Weights of a small transformer language model.
Architecture: LayerNorm before each block, learned positions, biases on query, key and value, tied embeddings.
Training: a variant of SOAP for these matrices, 255M tokens, 3890 steps.
Each number is 500 + 25 x the weight over the matrix's rms, rounded and kept within 0 to 999. Layers, rows and columns count from 0. Numbers have three digits each.

# layer 6 MLP up, 640x160, rms 0.237, rows 13-99, columns 0-79
451474498484527505499483446481518476461524497471457526529506463528510518486488492480522505483523462479497490518500477489505480522502470447539482503511542514533516504516465470487532516525537517522533509527545464514517487504535504493499489499
498504462544452498512450456509473518546526453489492533501508513518529549555494489539511512499512487471502522521490517512485503500543492478504517511502477488521509515516444482494520541434516449507488523535495522500479480478506522485549499419
476526481499479500477447533492458531512494494526496453487525513516500466511528513517505491491536517431487463503532498466519490479502482546469502545539513518535490529515490562499515458495529481499542472537493445481518481515516527493518481494
508466528461471495451492497493546470494492503497499519488488494538489503479520482460491472543518518472537543548484504507564495507531503483495450483521493454487514529516515501503489488464481493546486528502482482479478508489518507499455503549
510494481545477531526496498481511489527473529473504501489496484518460524515470524479494488495472500524480498533493490483505496523486490452492511453514504470541504501515529508478535510457496517499524520490500515522536531485506520485503559526
474481486504496478469470499517500496505489525559484522484465486530485463492505473477469499487475506458471439504479518505506522515543485498499527507489472448498548480499445547479506472488510534523506535548481499501527511498522530486498570481
472495529527533509520482523526563502508478493500508495489514500531500503467535444451504518440507494519489468527493526487509519476441485504500482512466539497479489513487492471447502531496518514541560486473475450473504472539467525503491528439
544516503496521498512513490503514519522512481520500537524452506516525479532500543488513462538518491500551526489545499477467521463527522492499485491478521519544509556535465482515480489497502498499470505487486492487493524504454484520522493514
513492520501541497508494499501529524536509491471492543485511470550450522508517487499436489483466551473490504554553508517492515487536538487485518485481514505539453511497499509493525556502495468499463509484513476503531524486438494484462483509
468496512536484513439521497457531480515460524518517503469533496485478494544510464522518453492510497525522480486545512481485510457515496492499465561461491482493447456534521496517486481467540487550540448513483503503501503526499477504487516539
526486552504502478514485517515468540487486499520533451461480504471483527536489536490511485537503502515556548466520503539514447495511528470535504515527564508486491473461501463529512471516509526496487497487484495504518518460512483501504469480
518522501496496489516521480498520473538490511507497507487499487493475497532499533485496505476503457534472494455570541490500526458485467462510517490521520488512458494534514491527464500518512467546519476525505521503517517518538496458466496488
514513514510494478468498486490488488521517533506498500500503492527479508517490445470482483530529438465516514488542491535501502483508487533479443495517508491479506486490464490468496494462518521506469515523456493543494541511507489512466510512
514528427511546512490507477468502499488458504472502494489484517504514515495518524507510457511516563526535519527510519572510567512541528444482454495486464479458451519474485490534439529531513483503511494523510521516472482479502476450532491484
506482473517532439501507510500490490488505529521555477504488496534494485495529499491497513479517487495538499484497473523492493507476529529498526480460449494492485464499514447474510529510527512510515512485515514511505537525455536483482505498
498519526512501504485464461503489527470471484533495446489482501507476491536520479496475497479493498561510511505475522509542521506459518486496474550497454501502543505491540526501492507512531509533567569507474469486508506474506519492514449476
491472492500516517506459517488491517509514488556495497531470503482487484531521474512510545522533504486467494476547513513527459482492485502501461489483499491537514496551503479506504497465474510514518508486520473492549477459476525470470505529
493488513547509481457515523474497469542499481464473481471460470497486543499468557466533499486500417549515499485536518483490486455549491491486465468465487505485491439514525509513537543520532486496481470556492490508501483497482515503505501487
501477529513533482462477489527464489508489533521462528512498511514516486525455470511565540458491503490548495558478484506473502491491493485521451532538504522475479462536454500468467481500524464523476492455484489501497495457491503526534501496
428477526541501488498477514449531517494487466485515516483509502562516485467462479494476493532503515543516483532498504479507545488471513500506487505523499538509501533483495537484519505493508444494519541488495507504512507515508491517528508500
518478477456452510431454501502486434503475519477463520490493504483460531509506495516484455493516525460513526497516464531488469489521502481527485485493512481515505514527537508494486489532512498515528491523524506533497492451523492496506496541
495548518495517478489443509484501537503525549479487470487510496510514546520492506482509502494547495467480536515481534459484507480489542520529479477482505507498505500531522522497480496532523495514507489525540494505497527539475495534497504523
496491505501516494519475486529490543512508543479507510515491454492502496552498503477522488501524523502479437488453504496516525513541499509585499517517524488507514475490469487509463464519492505516442539497514541539481505482499474464511484504
486478461480547502500494500495505537511470502510509435474476488498527508493529472506461490484482470485536522533449497453504534506502459493528485511496467533519506518459525506515446433547500498509518509484464533522518524534474503531524501470
512457499513474488507542478470532522470533465509526492516508470539489490496512492477475558491509461510504503504516484470436541514501492462493462519505517492486491514489478522494517537517488545490514499503495492562509520533492502515493494520
524475481514484513511546561516542499510503511460467475527486506515460529524442489475520495495497491481480454478523515502499478488493471443556539530528505479502528528446465461516489515508513508493475478522539490484493494514497523475464521478
489483516505488480505515491505509497513529498496508460514504480517457529498510532475468547459497457485536489524476509503495482509465498524554498530507513475530486468478530478489502544476470524500505513504500457520524507491479466476500500485
515535476505532500524504503524470532532487488503500459532494489492516502473483488496473497470459528492486489487487501546515493498488508506498465487494525476526473545509543536492545481453506484477482474488508498500532450481493488492514510496
516469487505466525479459492540564475531512506499490512465476505511505520520498464525503471510454506471490493516478512493516501524507486530500520456493525513451508479513512520477510462486516499534510542507513520508496539495490472499451486487
481476477505554504496458448525496549481493492525480496493502475483477488522500453465479541539494521479522491491488559551500495490488522500512466497500514480521538507491514530459448460509501501502568524479523503445513462508551502505528500476
478486456515477459493508486524490498481483458489492485514532459503504496485523495491495496497478492474496535529455525493513492517470488471501507509507485491516515527530489531498521467460512454526524500543509486507505537504488479476479521535
476498494512535494465545572522492488493485484527488490502486542515494481510481529462419476489492528540524527481494476518476488538528495529525526507484477494501530515520498529483482512502455511485521521544518508496435456528457522449537476525
490529471509506474531448528491490486523514506519473480452533484553509488486495498446499495478505515548467498484543477489505536523493431521503540507491511500497514513507495475529513543491522469467529505503518472484526477520529496477523483497
517488568519487502500516494499533447507495519499501503452506495514469482485464503484507518453497524487528497540515467498514513488486495480460491470472459501446526513520523483544499465499493552449529545510502497469483499499476486508503492511
495477502483525505497506526536506509516510506498497523509551495479512470524517504460525491482491469504492521506501493515461503475457483475517484492484497521526509482530463453487517494510490489528476475493565477484501513505494525473502533481
488469484567486517524523509499487475481493518439500498454486490537483505473508459488497533516532539509494477484483516531513516493490492467471485481477482519587525541516486520522511491491517502492476556450550498515497504478486540508494515503
462503482474556499533488494511494474515504482499490516498520503549497494507543503478512550505524509536495486441479492540485467484423529477490502495515480519465498477503483466512462513507494517490492504486500478525503507457488493521504553472
479519493491479505465513493522555537508522510520511515532502506524494507506509449481528481489462512505478482504520542461508494527482485467463493486508492486464508471464520508512503449502512511499484505494507514517513515490469515514492512473
484491529562525464492454494496511517462444494474509534510476510533501503499513482449487539554471511499498524447487516494462493502511458490486510512477496466501464514475506489510518499495522494495525541539488493479497527516478475543526506450
519529489480521455512503518520484490508445525453524505536504494555452476538464506514535498473515474516499530498522477483482524499478489481496485537491522549490486488527473493533493456511513526542457475522484523476470476496503458469492518526
532485460508504500541547504488464538484519494499484498508486498497509537477566508507488509494539492515536447452498448493517518520491512499506479475526509479513501498467496475504503506490493543507529514472484477516502491479488479504517547481
508513537509540475527518492468481497494523506490501510504470482481499517486469516490468503504535515496513535515518502530495481483490453460494535491481522506503468496557528482528480516492480473521501512487489518471464506516511461507549494526
456501481557529471479477487525475481515471480504477526535524475530484450497496518469510471491484504493443507495502481495495484535520503524444504527466452556492511521490495477513486535506522455501499520505542509532509501518493513497516555532
511516477515511484508504506525474482518528534516476532501451470472466483498496499554510484510516490504514521536520501468532540493486542495506462500456515530485509503490534464472496527519497462534465479487501483494500544510528530475503516493
484520530512472527530549486533492530525503494512459492482498506529474502505496492456508501523508517492479470437512496514492506473520503496513534482523476520484519508527521494492485495494476495533511489504472496516494477525461499488461530485
499509543542484501534523535495487504515510531478519492452486507550480506465542504468509495459436471481527480481494519539476521521493552479470495506523475534511524482464452457500540508512505464528502513492527429482480516488498550505498533475
491529489505509499531511463506475494495489533533545487492477516483468500549456464507528510484504534473531517501520477530444497473525489484529491469496505490456493488488500525519514506518452519568477482494481514483530506507484515506501524485
512443511527516506492519518492482527534511495516523484513501524530421519508520506528482478507522526493513471505483501474572476482479478476504524498509495507492475527496546523525496553474509501492485544491488522509451528496495495510510519458
442511520515490497509494469478444513462501513521548504525512502519472520510497523471467530535495508487482537495500494497474466456503466479537484498477487477502561534484481472484548476539455505513491542504495520472508447476502513528494491446
540490509519540494486487515521529505525459476521517509496451472478449502520569499488510465520493480496498521494525540473516426489509464528495506514484492443486499495523498500527544496507488502480485500495487504552503541465521501505505491506
464477544502486482555474536525542524544492509509459498496403515497475533513470516531497512521505514518481522493476508533488507515510501487508526491517471505491518493505518501502495470489597481513500504490501525551503442504492508479509474512
523513521504518516524527539483505477494452493480496480519502471467438501507526505458521469469492502481525501520510505491475488465531475519550510542543476512522482464527499465495498552490511482529512509522533515466491534514487522543488467511
458495497506514477492534494545513504527501487462542499488525478488490446516514515494494512485499511536518490525511500493499488524527496525488493480541532493483514523473523476474467505575464522516485458427494528500502505508531519502482457530
511498484499505485450489528469514495500515537474536470439536483459515506489505507498504501526536457480485507499529516504492517478491485482487524504510503505521484487516517516508513479533468474479532491526518473489464528498486457492523452503
493477509488505483515508528505488513478506486550459475501490499509507497511579470494485502523488483500530459508438498461490491492463480505455481411516500486538521507481516517492462458495509518517511491502485487435508493537515542544515518524
505537478454509487474467486532492521478547494539524501506474481515477452506516488508456515468521532503515473530506488529497559499483470475486509519524480496519462527505488528493518535502534535471487491508508514514527538517477516442498525474
435484504514497490445497524495519494522497446529497474486471502524470498481496520526525475474504480477545499488543509477527494489481482507471493518474469497501544487543502511481471506470489575527532504499492538505495466539513528537525513492
453493489523520472499458572480503453491447513498457455463493536528494499506510555478482509503468519505448509502437502489475499550520521473517500497518482510514518454511516490540526513520467520494537510533523495517552486444482492502506504457
489487466521491478514516547511464527509492493496539539507491478503524513504521530479477490521503535450503496473488498514499484557459467515508514482486514485481476503465537484500504535461504502538541511501524486506491493462504489497498479483
505464483523476518530514501524489485550524480509494507540498515491522515495515516457483568513494541531480575537517546554507517492493475508483480524519530507523504480508519446500484511538463451475480485480495505492508537486502503505490495442
466500490525501521497480456533489520500552533452520489468519539447484504564496495559530546488516514514519508513469560467450513483467499478480499488546469479486536515533508461503519522496516510516468456473491527503493502495495543468514525524
466512479477553486506532523536518467513472519495487504475528506522504447496519495512539497500492501518480488495496492550518514543510528490448544527481495501461463480505526492458461465485481502492506494499456542469530475468489496517472546466
497517514493511476456513462466514514483501466461515510532525531514477496488511462498490512488484504520541467499506509508521491511538511495507531504522544497530481512543510509529506502524486474536484492517462515508520518513469514462520508469
462504513514474506493489534506521491490512505502520499489496512545468529512515468530512477532521492503496484549471465525459510493520500513493468540479505478506531460513538516505504487517492509461540497508507477519523476544481493492507472526
507540480512509465549520514498535495513510501462470516491544527513536500505503457494536513513499490492524463450544502459514489456498507465496488510523470499471502513553500497509446507467493517504515518513473457493487497515470498452524482518
502465457525482531541493510526509526507531500525476485519501481500514470491525495521498560515506517501492495548504463500479510510524476499497480463461496497521488512484517519494465515547492495488532502505499501461546417536474534498513467480
527502481514526473548492491514517489519527559527490551464464512504473509531501517525507479531546513478476524492493531497503489489489534487524488466479488527560536502516491458487501491543515501492499537552538530460515513480485545509503498478
487523516506526484491490463493493505482453520493544519497503490459549481490536503556501473509503484478482539468513487488462549561504464448522539490499547479552459534472481511489482497489492543539520511500505499494457505500490503501507500546
511523521537503464481500457549560543506555460520488519480479445525522513530510471508462503492524505513484482524529491543495499549503475485482484499487457516483462529520489477520493524492499502471481530514481517455467508476454491455498513486
502466549511514533493510482478463485517485525513509509515486466500486516497493511526526497485520536484500491494460494485537475498524472516512527505510530486535506537537497516521493516499498492483522538520512497518509471455494468487508502477
494529478487503474492456496522500486534468496455510472478482497503531500502547514518485472465521489539474526501516447481514529445521468481474489450482558503492499508524469460494524478484511502488506520493509509526529499510486521505455510487
459474496489528533453485481458478481516497510519489548490501505486497512536497445464519500494519465534537487522488516446499478524478490501514464496523491485515530471495459497494511473490530522485509502462514470512503474532501579487487522418
495536501501509536494503519481466497516506460532484550508483463519506511529463508467533541542494492513477469487494467504514469462461501503504509510468507501537524510517469507527512494490459510548464481451490544521484526503479514481522503515
524483485513526543492464494483523497499482501505518497502490494513465516532492475486511463486518461499471496520495537498509489498464482522522518513492471496479512552439500532525484470513481487535542504490490438518480500505509523462499482496
491505503529508486510470478549483541493482490493531510444524547503511507517488470529456497513503481534502535553503476503498527528493481547478496443533463521499469444535449531520513497484522423471473507432475530495490484523468479480516520494
552470506521513522530465516471496544509509462533500519452534529507477471517532539510502454508498497510519476510548485503516472495486536483508450476480519495501522484446497502507456440487460490495509487528442476478521502470506468455469534522
454494496438474468543494497552488506536482500492461475498494510506458445506485547532504451524514551487508504500535498467517498513485537442530527456508491467517477519497489539459463477491486497491516514502488493495545516562499516489471508537
467505520480499449485525490495481503515482488477493514491514511482533547528484518520512419513516508500521513503479473523543489505497511540487477506534479514524510535468508468522504497479501523472484484498536510505461489503486542494473486466
478532555488475531503511512555500547550492488518522500531468477506494463498499431470454527484449530534504477483485508520529488471463449449459509513451453472504548491463566522543500546465454505489474485488501551518488506481527478492486516528
521511478495510498453514505553513508467478497530533460522529524468467478478458531506489490490494546494518494500488489511477503473543497494486429511476490497478511497498491528482505521486494482491545472503495497500485472509517507454501469514
540517454536482511481516448539493524511485504497472511511506541544472548480483507486479497519516507479530483492477541511512536480448469443517482507523523506523487516493541460522530493506462517521477504513469472517479476515509470480528474514
438510477509492491487477458506448519554505511473491494532469555524445531518517505456512531538504484499504486502455511537490464500482474453494521484494489473522530578544508516506517467543491471515487518517484483476483497505508490504468497518
505553500508500506539488460513481500530521516552472520512530501540493496484514516463543486491508512494483474500518493505489518482534465447506477467466504499518529485492489489477511491469494527571524491506533540489482477515500519555480543482
518467570502549503480471486527504504499474524466518461539521502516508565479524523517514483503478468541473538496538515487487531485487518484504494481527511529506532481513497499495524477517553501483497469476477486460495545503487534533507469539
510510523487558534481503519488492534511479493458526492499518459520508518525542495528453546510502511506493498529529473533542515515473514488504485508548466489510494547471491502451483504502497521499456469525464508500498509490542456515507506480
488478508490496509465507509451500527490480482511486489473508513537475535526482537495492496530555501468519506520539507485440478509499529474492518433529516488557466485494472462488466478516509499511425524521488537495498500502496525506490549473
453463497496485457511529473516494483492511507486488502519497524479486490465521501539490525498552521504488513480497516509505504492489557469501542495499479528474476508487494512478487527484535526489519496467516484514486493488435485470504517522
# layer 6 MLP down (transposed), 640x160, rms 0.243, rows 13-98, columns 0-79
519503506495462503479443476553473465507474505472493524478504473486507506462520517484519498491464517509480531500472521530507525458501492487496567511499482521515463514465544488513489531493489541534501506508543469517485474557504475459539508502
472503529526499490475474476528500489457497502483481504514502555521537537464524485504490465511508550528564504513557529516477527493526523507498510526515457533514477540499517487501505515475518528543446542486525506493516511512532531479474506518
500480498500487556496464470531488478531457574528463505472507473472532482501487475519514492534547478426468481520546497469490530465521484499508513461538581522562497535547501517503477500504506524537469481430474494502557514504465482481497476493
508502454506530497513498465511513538518503474472544526502470480519472509486487517501494485482493446470494506480491487506438534511538454526472543489476484461513473509537499543532470543537487477474515506530506529454504552508485504461512500492
464495510512509512506536490487557437522492471529504441496486522518515538453480467496500497553492464477492485486484522506543504499515435541533462511504492532478485536504501528540537555488501487500494499498494472475499482494474490544451459462
461490505451480534485479471536497483469529516506445566488497484524451496489549554488478464529473495484498509512538521526517559509457521517491501518495534544543541474522530495482493478479507506563503473426467483497480508476489496508510509522
518467549476472477500470488505486535514512490528546492433480464526521458546516495495504545490467537543495507474533508557493556515496439477514509496492500505456503497488504493481484522539530509516519519512494490451502481530486531513484527524
500473500492517483489478473522473523501494539494472477472540486498471479449511472515502509479488479503473460503501515523501476481453508495541503513485519507455486490534539493499484496501485501488523522482513490494501468468506513479496498510
501532476511491548464520542453498488515505517504530519534502530519496505477504500482510486484527471480499525509447529493470516470533472489547491516506491495500498509520486532515543458531467517510536484551482517489497501490485478521515502462
500480456501479481468559469505492502484456497522435492540518472508489510533482453522488507518508517465529496508481469491461490505495499478428454500485534502510470515466435536496515508507499508508491544515475520482469499496521447454500482492
505516479526514489517489493497474494455537515529508491451491512501491426466475486466503469501535474452545524488512474530483513470559499520520505490523482488475453489468505480518511526524473476482489481502498507522500485512474483458496482444
487541434510530472505521519498490505471498511502497486536511505512497522491512507514463482498495504494467443522475509514511467505523563502482520485515488514473465530483500496514475499466494546491494514488556512489507503475522485542532514484
536464503487496473514494491508523472519501463503548502515486513507510513481497515528503535506506507522502451508459479477479474520506498498523514459441513489510516507495527482508462514529480505520573481476559497466453478494502520540483485496
519409515500496508577462510512513489512540507491487530496528469512500518530511519468553490491470500537491494549509519461501423462502483496499522544456529494512568534448540489477444483512484504487500480523434472498486487517483484533525511481
480463531443467492503483521486490495456496480475472442501505513487530510517525509492489471529558493507471458521482529483440440542533518469481543467487515476550515509480473504508466523486476490490487515456513496482553500532498498512502493486
496522534522504529478495527483522529466520489489502518482488510491511509473532462512515464501472476486502499486545503494518509459454495508482517537549458459461516494511465517480496535506524478499488449473508544524437512515514482528525535506
500535515531491490466520521518482477532501498475546505491502475460500503513451542505525482550477487508548509493500530497492497521526529493531527535488492495466539499491532478475523514524504549463470513467524499479477520480502499542486527487
508458530531548507524467518485533504478514495544524504515496520466504502515509508503512503482488495509453454500471450489503449557505523512485511506472467522534451489470483479538483488484441458478489527536494518501499507494500490545515484525
534494519511499456489520500475449530520515489543567527477472468478473486512524532529515462495514454475530475507457479512501457472532496475509503494525474485492453506531460487468502505481495509475526525449495508556495502465466480492508539470
500526493498478532472541512503516490473462507517494515513496525469529515525533512510526513490495510505516509501483454508493509503509481514506510449497505495533478510522515517488522507526459488525480487505502497473504501482500503523471500547
458505499551543536492505465487451517552519512477548493450490492509534532494505517523525451461490489484529465505506496477469519498493477507492479491487508469464504498506499521451487472504491491517563503529546511561487475470508488482467481522
515490516500495519478493502449487495518480465480543495508509482532530464474459483497518497524519542492449516472504440534463501527493528526503481492491495506509506492485532507530419518523491492537442524498472538491527503468471441464532476438
498488538500532482506515490510470492503499488496536505514495493481511485486526480524487514519508523489534474458527503498572484532503517512475520486533508515491533504565439479434514508471511475491504506507478520450559501494485480505484503534
520517471485456506470542504458522449533502525498514496455447485468498504494465541535511531505489501498462547480485494511505499519524505511517540550477513502509499485527499495522473513513523522503516513484490530488482519487502484465490497487
480535517472493502481466486509491480472498512548466493476503468509507500485525515507470544501467491504519554462498507498527469500538525517496523490493514498525538451520498482529551470496495497496524506527520486499513461501528500508522526485
498480528497536490508440499466488476528466472537478533534505471507487511534514493488501512497505586529532519483495500466495530500544506478518486496493492505496510533468565509505503476493506492481555523483492490523469466531506473510447529520
496495464512485472476510484540483494486506497525469487504485476494479502505566436504518499504475472487492503481461470497470510500525502505497498483473503526502512492546508495504525497510504509468499528481509528492500495481491540501510446489
444511501508495440546519501503525486527519502456512525468499513517477503550450477523458488520513497466507522516538480498514489495495514518478554561533495516517510505460439454472493468498501459472540514444455521488481505530508528498485523504
491529455483497506477515470479509455491556486523516466531519508484504515470519517459463508515507488513453542486516492564510495471460472503511513504530495498478454497494479486482485499529504516518506488516527557493481476506498507486459544506
460436466477528491511526499555538532483529465501505502502504474544513534468479469544497501488512464500528447533512482497473500478551487498477547462523524461541507488507487494520483474503550462517502480468521511446510502505491545543432551484
499539486466472493491488522499499508504529527504535468535539450509491471507498516500506450514514469491470526510470502494517511499524489506487526542531513504503510549490517505488523471503531513489464483489529489520491521475488498482501494481
501447475504531523537523474492476491492536471498507493537513480541488518489465512471512515498487453542509490517476540528481505500503495509493511493505445428512498528489486477478485502506497499519507554470513535487499492512481527509492440490
516500541488552494472506489514513530549544490570498532501434470484538504506518516501488464556531486441456500502484473474537494498460535539489494470506555527510552524517477534502518455545498478522516513520513520491516479530528474491507497499
494534484502529484559519519473522480502512504482517517497501508487541543493524488476499511521464491475467464520503474502483535489554470522553550545524489504505463486493514520491481439442488458526518471484508501510493536478541479536514512497
502540501531467512533483484489494464473526479435504523531519508478505535474485459461470466501492497508513518430498475477510520480499513508508498528520459441513520494488498505524512475534521508482471473477482509524515519545497499528472467482
478488506486525486439497483471543488488498518501476465505533525499503509511480504500497513481461509547495524461524546506506520462505519514485530473515450496458507508519509530485519496489497500471501512511492517551524496464476463542508502498
506510486511522517507473489488486501517484516482504446495471511491553492483457533523501506470517494505509469498509527499495489514508528514498478510469483483496555455522527488553519521498456510511507541501488492504555512525500471473520470486
451474508497505462512502459498488489525528527500495472500519510527480522523472527481450473480468504500550537499562500483574481451491445502444505493519503528445491528462490472499464455498527497465491523507489509513494479558483524508471489513
498500451493546438488471520483512511536536528540520538517499504501514484525510525518487490484541523472521499546502495459514533488504511478532487449531492493483514483508490506540487495482493495512537512456558453522511523496497476518517525534
528524524524509508507529506460480507502505474524526488508531500498525535508521493461469444496474477549503490475536490499489498478497507465451438511501501477522537482483549503476524538552509534503540498513485494484524511473489512478483520512
520471517464492559506485495473505485505501482470482519508490505499518523480523526520480486501482476475476463499503504479498504526495521534493473501539512519530500487485476492458510524511513481501489485522490509536482493495546534497439540514
481515477514541505522488521513538447524495513524523512527475529530525505545479497504463491504499514450501496449499518517496489458508537513496463471470503509463544515505506484538476505538517496529499449529528487527478521501516482524561516462
499493484488494525467556473502482514456524506520493513465478537481495500500510506506492510504511487545509476514521522542510482494493488470542514484514481491540479495483507508507512487498474514496554527539503533446524565496506515511508492513
547483500480499486478461515519519520414462509493539516502472530504503511520504475494493523468500459506455521507483505504479452512527428449533544505546508511526518501493500484491516462455506494519505478506496495459496511493539497526474496479
522513551486487498502502510511503479523519508475457542490525483481517467461544462500521486500491442483491462493499470457486510527501481496511492519521505489497508556487491540503499511499522565501495520512488508531465478531491484494503507542
496493494464495515526515521498453562487511504509479512460529479485515482550515454513502513505459514470502544492483571500430439522541520509480517501553509529495519464477491530517512528512466507499495499468530488501482467511455499559486481474
536480494517497514533484487505510557531497468469495486497500495524493538508501525507504454532509520494483503484476501482522521448506512497526500557520456507525523533488501478492503499526516511501532518495495486513541505502526552507510449523
534533513451503493492440487514481502539513480490467494471518501496519488491489534519528456539484503475489519514479525545473507514529498530444484493479462471516528486467482513502562490505546511473540520493499499485520464486507545487503479514
465511505499502583490476465519531546533511505495475453555492516462434497501526509491512490533519518542496495502473480518516479471502485489484520491496497516494512557494499472449503500540502539514512484481474516494521538501482539525486520471
513495521521507468543549453520473490492491473483472524534543455526457515498464517470503489486488572513486474500497475511489482510484541491498542513502490484464488444500526483510495523522492508470470507519517474554518490493539475560535484547
499527496438481480486542503524467469535520537473538548502557483488495506533507472531495507475483516514497472500468530504488472528490528517522505511481472489495490521497476518502489500510456483501485535475482531503477521551524515513521528509
449526528464537501522548519529482428528507528545464514536518515452497529458493497506444519501476490503534488510506517483515473499497498508480485523501501413516539467499492524503483514553496490503526492498471416492496483518512565518522513467
515521493535484469495511506515516495499492489494466506489497498494551506535500479480490499519490525497490493545507522465567471531496534485463493499541547487514469517539528570466497484483533528521502455487450470482530504488507503478488500480
498476501468481514513477504485526498517503514476526550521521530533513479483511554490493466492510495530514460506499504508507524501511493450478497504479472491501495501512505464490520453499484519480489467459469500523498495505477525499482476505
495521533487504508526490516542492486499504493474458505509502482524540542489483522516525510509452533472503520531511521493523469489469513500551482463511471568520471437511477459522521487492478503515451475514521500460476533484467475483467497469
529478528498514478551504468512547488523517551472477521503464451534484520511517533489540476555468518549522474464458474496508475509516517485472477469505489500493514539476491495508464500482450470488526479476482500487492472510501519518485486447
517520545549501483519497519493487462514491495483470531519481490515514477536521478480466500489493551512449483517497505497501492496536492508471509489530551509487535493536507498446541475506483502498460485488503491471485467509485507471454514455
488478507452512486515465439498480494497469496517564534542542495506554531485470510470483469497512494540505517472485495483495507454489514449513472532485505487492525516515507552501499491491510459533525505503518503485489501507453492561488543502
463533508508486508430526506491520494510518500513495497505505534494551496479500505541488508483515483485510479493488514454501506512520524483525464468528497497505529517501511498462512488528523496520491500495506529472531512517467476489525513465
496472543549511541496435558501503497491466506497529493477517453554544516540450512497511475509516465539480504552486458500507461557488502531486489525464490536544512443503480488529510503525472535501492495421474487527526487524506532482509472528
497566541521483504495528468521496462504466513518481508554495488474511498509437494519429480528523480503530547520471457554501504489494501562549521469463503490503466508482470529522548495548486543526520514554473487484474485504508499502504499511
497487514498523493469505502562513531483494525486502465523526487506523479499481518523479528495508484496465471513518529502525439514467477484474469479471468511511483498508499499528453537483523487488520548509516466459521478499492489507521535501
483496486478475497493495523517524477550501519525482501506509498468525489544474558487512517515519491489534517504532465505496539489452490461515508495510499520489524491482471488489476459524498527522532492497514507493461483519539484515486488501
486496472522516502485537501498499499501498515491483503516514495513518498515556532440510477492517526494477475527502533497467497501468498507512522496492500507514491486532462449491481502498459460481498498511511500541539523504533540495539534484
458524530442483489493526441492543505542492538483496488445487483478487509497491445509536496484495472478467525522566525483482515493432533450493528477519502506493528465512495479469478487498516474511454487472501518509486539528514512537551480522
490531492438450495477497529443506522458481475495544478504495497494501518506514512556521503549523497521558494511510500549463508499533522477446527532484507512492537497524504500465552494463457453480466473501480456523492477536511458507573525485
487532494507469502493511481513517519472535474499469523513498502509499507500528485471478477514471513530509492508510506502502481504479478541516496524527533496472499516494501531528539493467461561506500472472490500523483523501497484508530523498
502496503487498527487485482524510456525528521528474562453494522458504505503502457485501483566504490496497479453463485459485483503456481488524494508505522476463522499548536518467553535510512493483480531522519516535462519494518488543502519511
527490465509553517513493505434475493554477485469524491483476521454527527483521480496520466479480506505448515484475537463432486481532530553471502492470507513496524492487483468514521521528522485499484512502480501522539491539527494517490487477
477517482481484579490496485491520503480537481496486510509504486495481513488457462478485496479485486554511522524477476508495525444455512534491486509500531509519495510502533503480550489507485516504481490471521481497514491523504453525483480487
535531445503527482507507501485471494501500526503504486529557502491478483519498513475493494500499545493498519513484537493490425540490537514517519485480530533499465466453508451511464475494499521502497482474521504467475494522486535535541498532
563515525539516478503479525501468531529506509487501515433499492453500496489512532529497491515457507484493465473456507504481455472510527495505513467485511544506499470476521484453524484459539533517520556521506504474475499477475468527559493546
485479512472476503492489475497521482476489514461511455501511509484511459504548487504447461489503530497480500474496529520504509535517486506467482479551500467478491511486479543493460489539492483478511496525490470490476481503507518533457496474
531500543552538508451498543514510474492487473503513473460499501523527499507513515556462523538470453470499505501507520554522498525499442495514517533569537519490520476487466488495457468468497490498435503472483508492477483478460499513493515517
468459495528519472504490505487511520468505491465471502488515508496516490523539498518491526513451528478488464487488492491499473501548433503485467503489486499524511498514503478474477559455534480501517494458560489507503467524545523483470443512
481497521476460520514493505521494485489512477468527520532532487540519456566472536493523544502507493506495494494460488507462462562497523494481503502479519509544494508541437499511506529508435461524471472547516461450481536481502516483522477457
490483480489466526456505519461504463554498497510469447456535431525488508486489458534508518508501492532501536463480511506508508480496482531485516514494512498426526575535485487530494504531444458489491515520500500473489470469507492455503554467
513483508503464516544510493466494515452464580511525479479479501475478459490489507509528501508502520450559505518494492512500475499524520530508522501525524466491486509485522518483469502499524499502533546471530449499488508455504462536494543495
483529499506455474511518476484542484510533490533483456497542458505509496533503525504519501480457480501520493478474530520497466478503476484484496497517533503499426467540530525483468513505501550531499462486506508488489498520495493493510534505
492507531471518509483499480507474508519502551481493516491530468473529512491470534487493447547525486498502496526523510473465519505478469462545477508478500492505431483502515483498518495492531480530471490497539502533511491462500515536505504499
512499501520491553529530494483503525483517498473449505501466471517485460520486519484506558484508551529517537494471494508486509514476510539483505513499480494483492460519506492535497504479496470447552496519478536534476482537521501469506468528
510486516487517496484478459478514509469486488502483446467472472491505515497498495493486506554539537449509461500502457472507535500487555536481502505468499472499498488477510489497481502509490474518479465507473522489520476523490491507478458436
475523501516458546480506555533454518499486514500488478502522507477468522524487488527500459496489507541497472517468503512491441494458508502473522493511505498511494551476477496509531481523522539491470496493474473534483506531471487492488478483
508494557507495540464479527465491516462533480506482533540486528460512484470498475514485459519484526491538519484458503547498477506507506528467511455537508496513502524503527523532474535509505476525540491544507477492466506488524515503528473441
520487478472454484487518530519490521497507506532487502490503490487451486552497498480527513532528492509513513464511482526395478533536489513484458484529454583503476519542546469511527520504554497520456547500519522525493486446512443494504486471
499464526487483512459536475491531482528507500501468513508483470489511486500484553496542507492504497518498499522515484490518511463487508519482511500479493481515495500480513450502451486499477538473505489510521491496546550497495551485518505478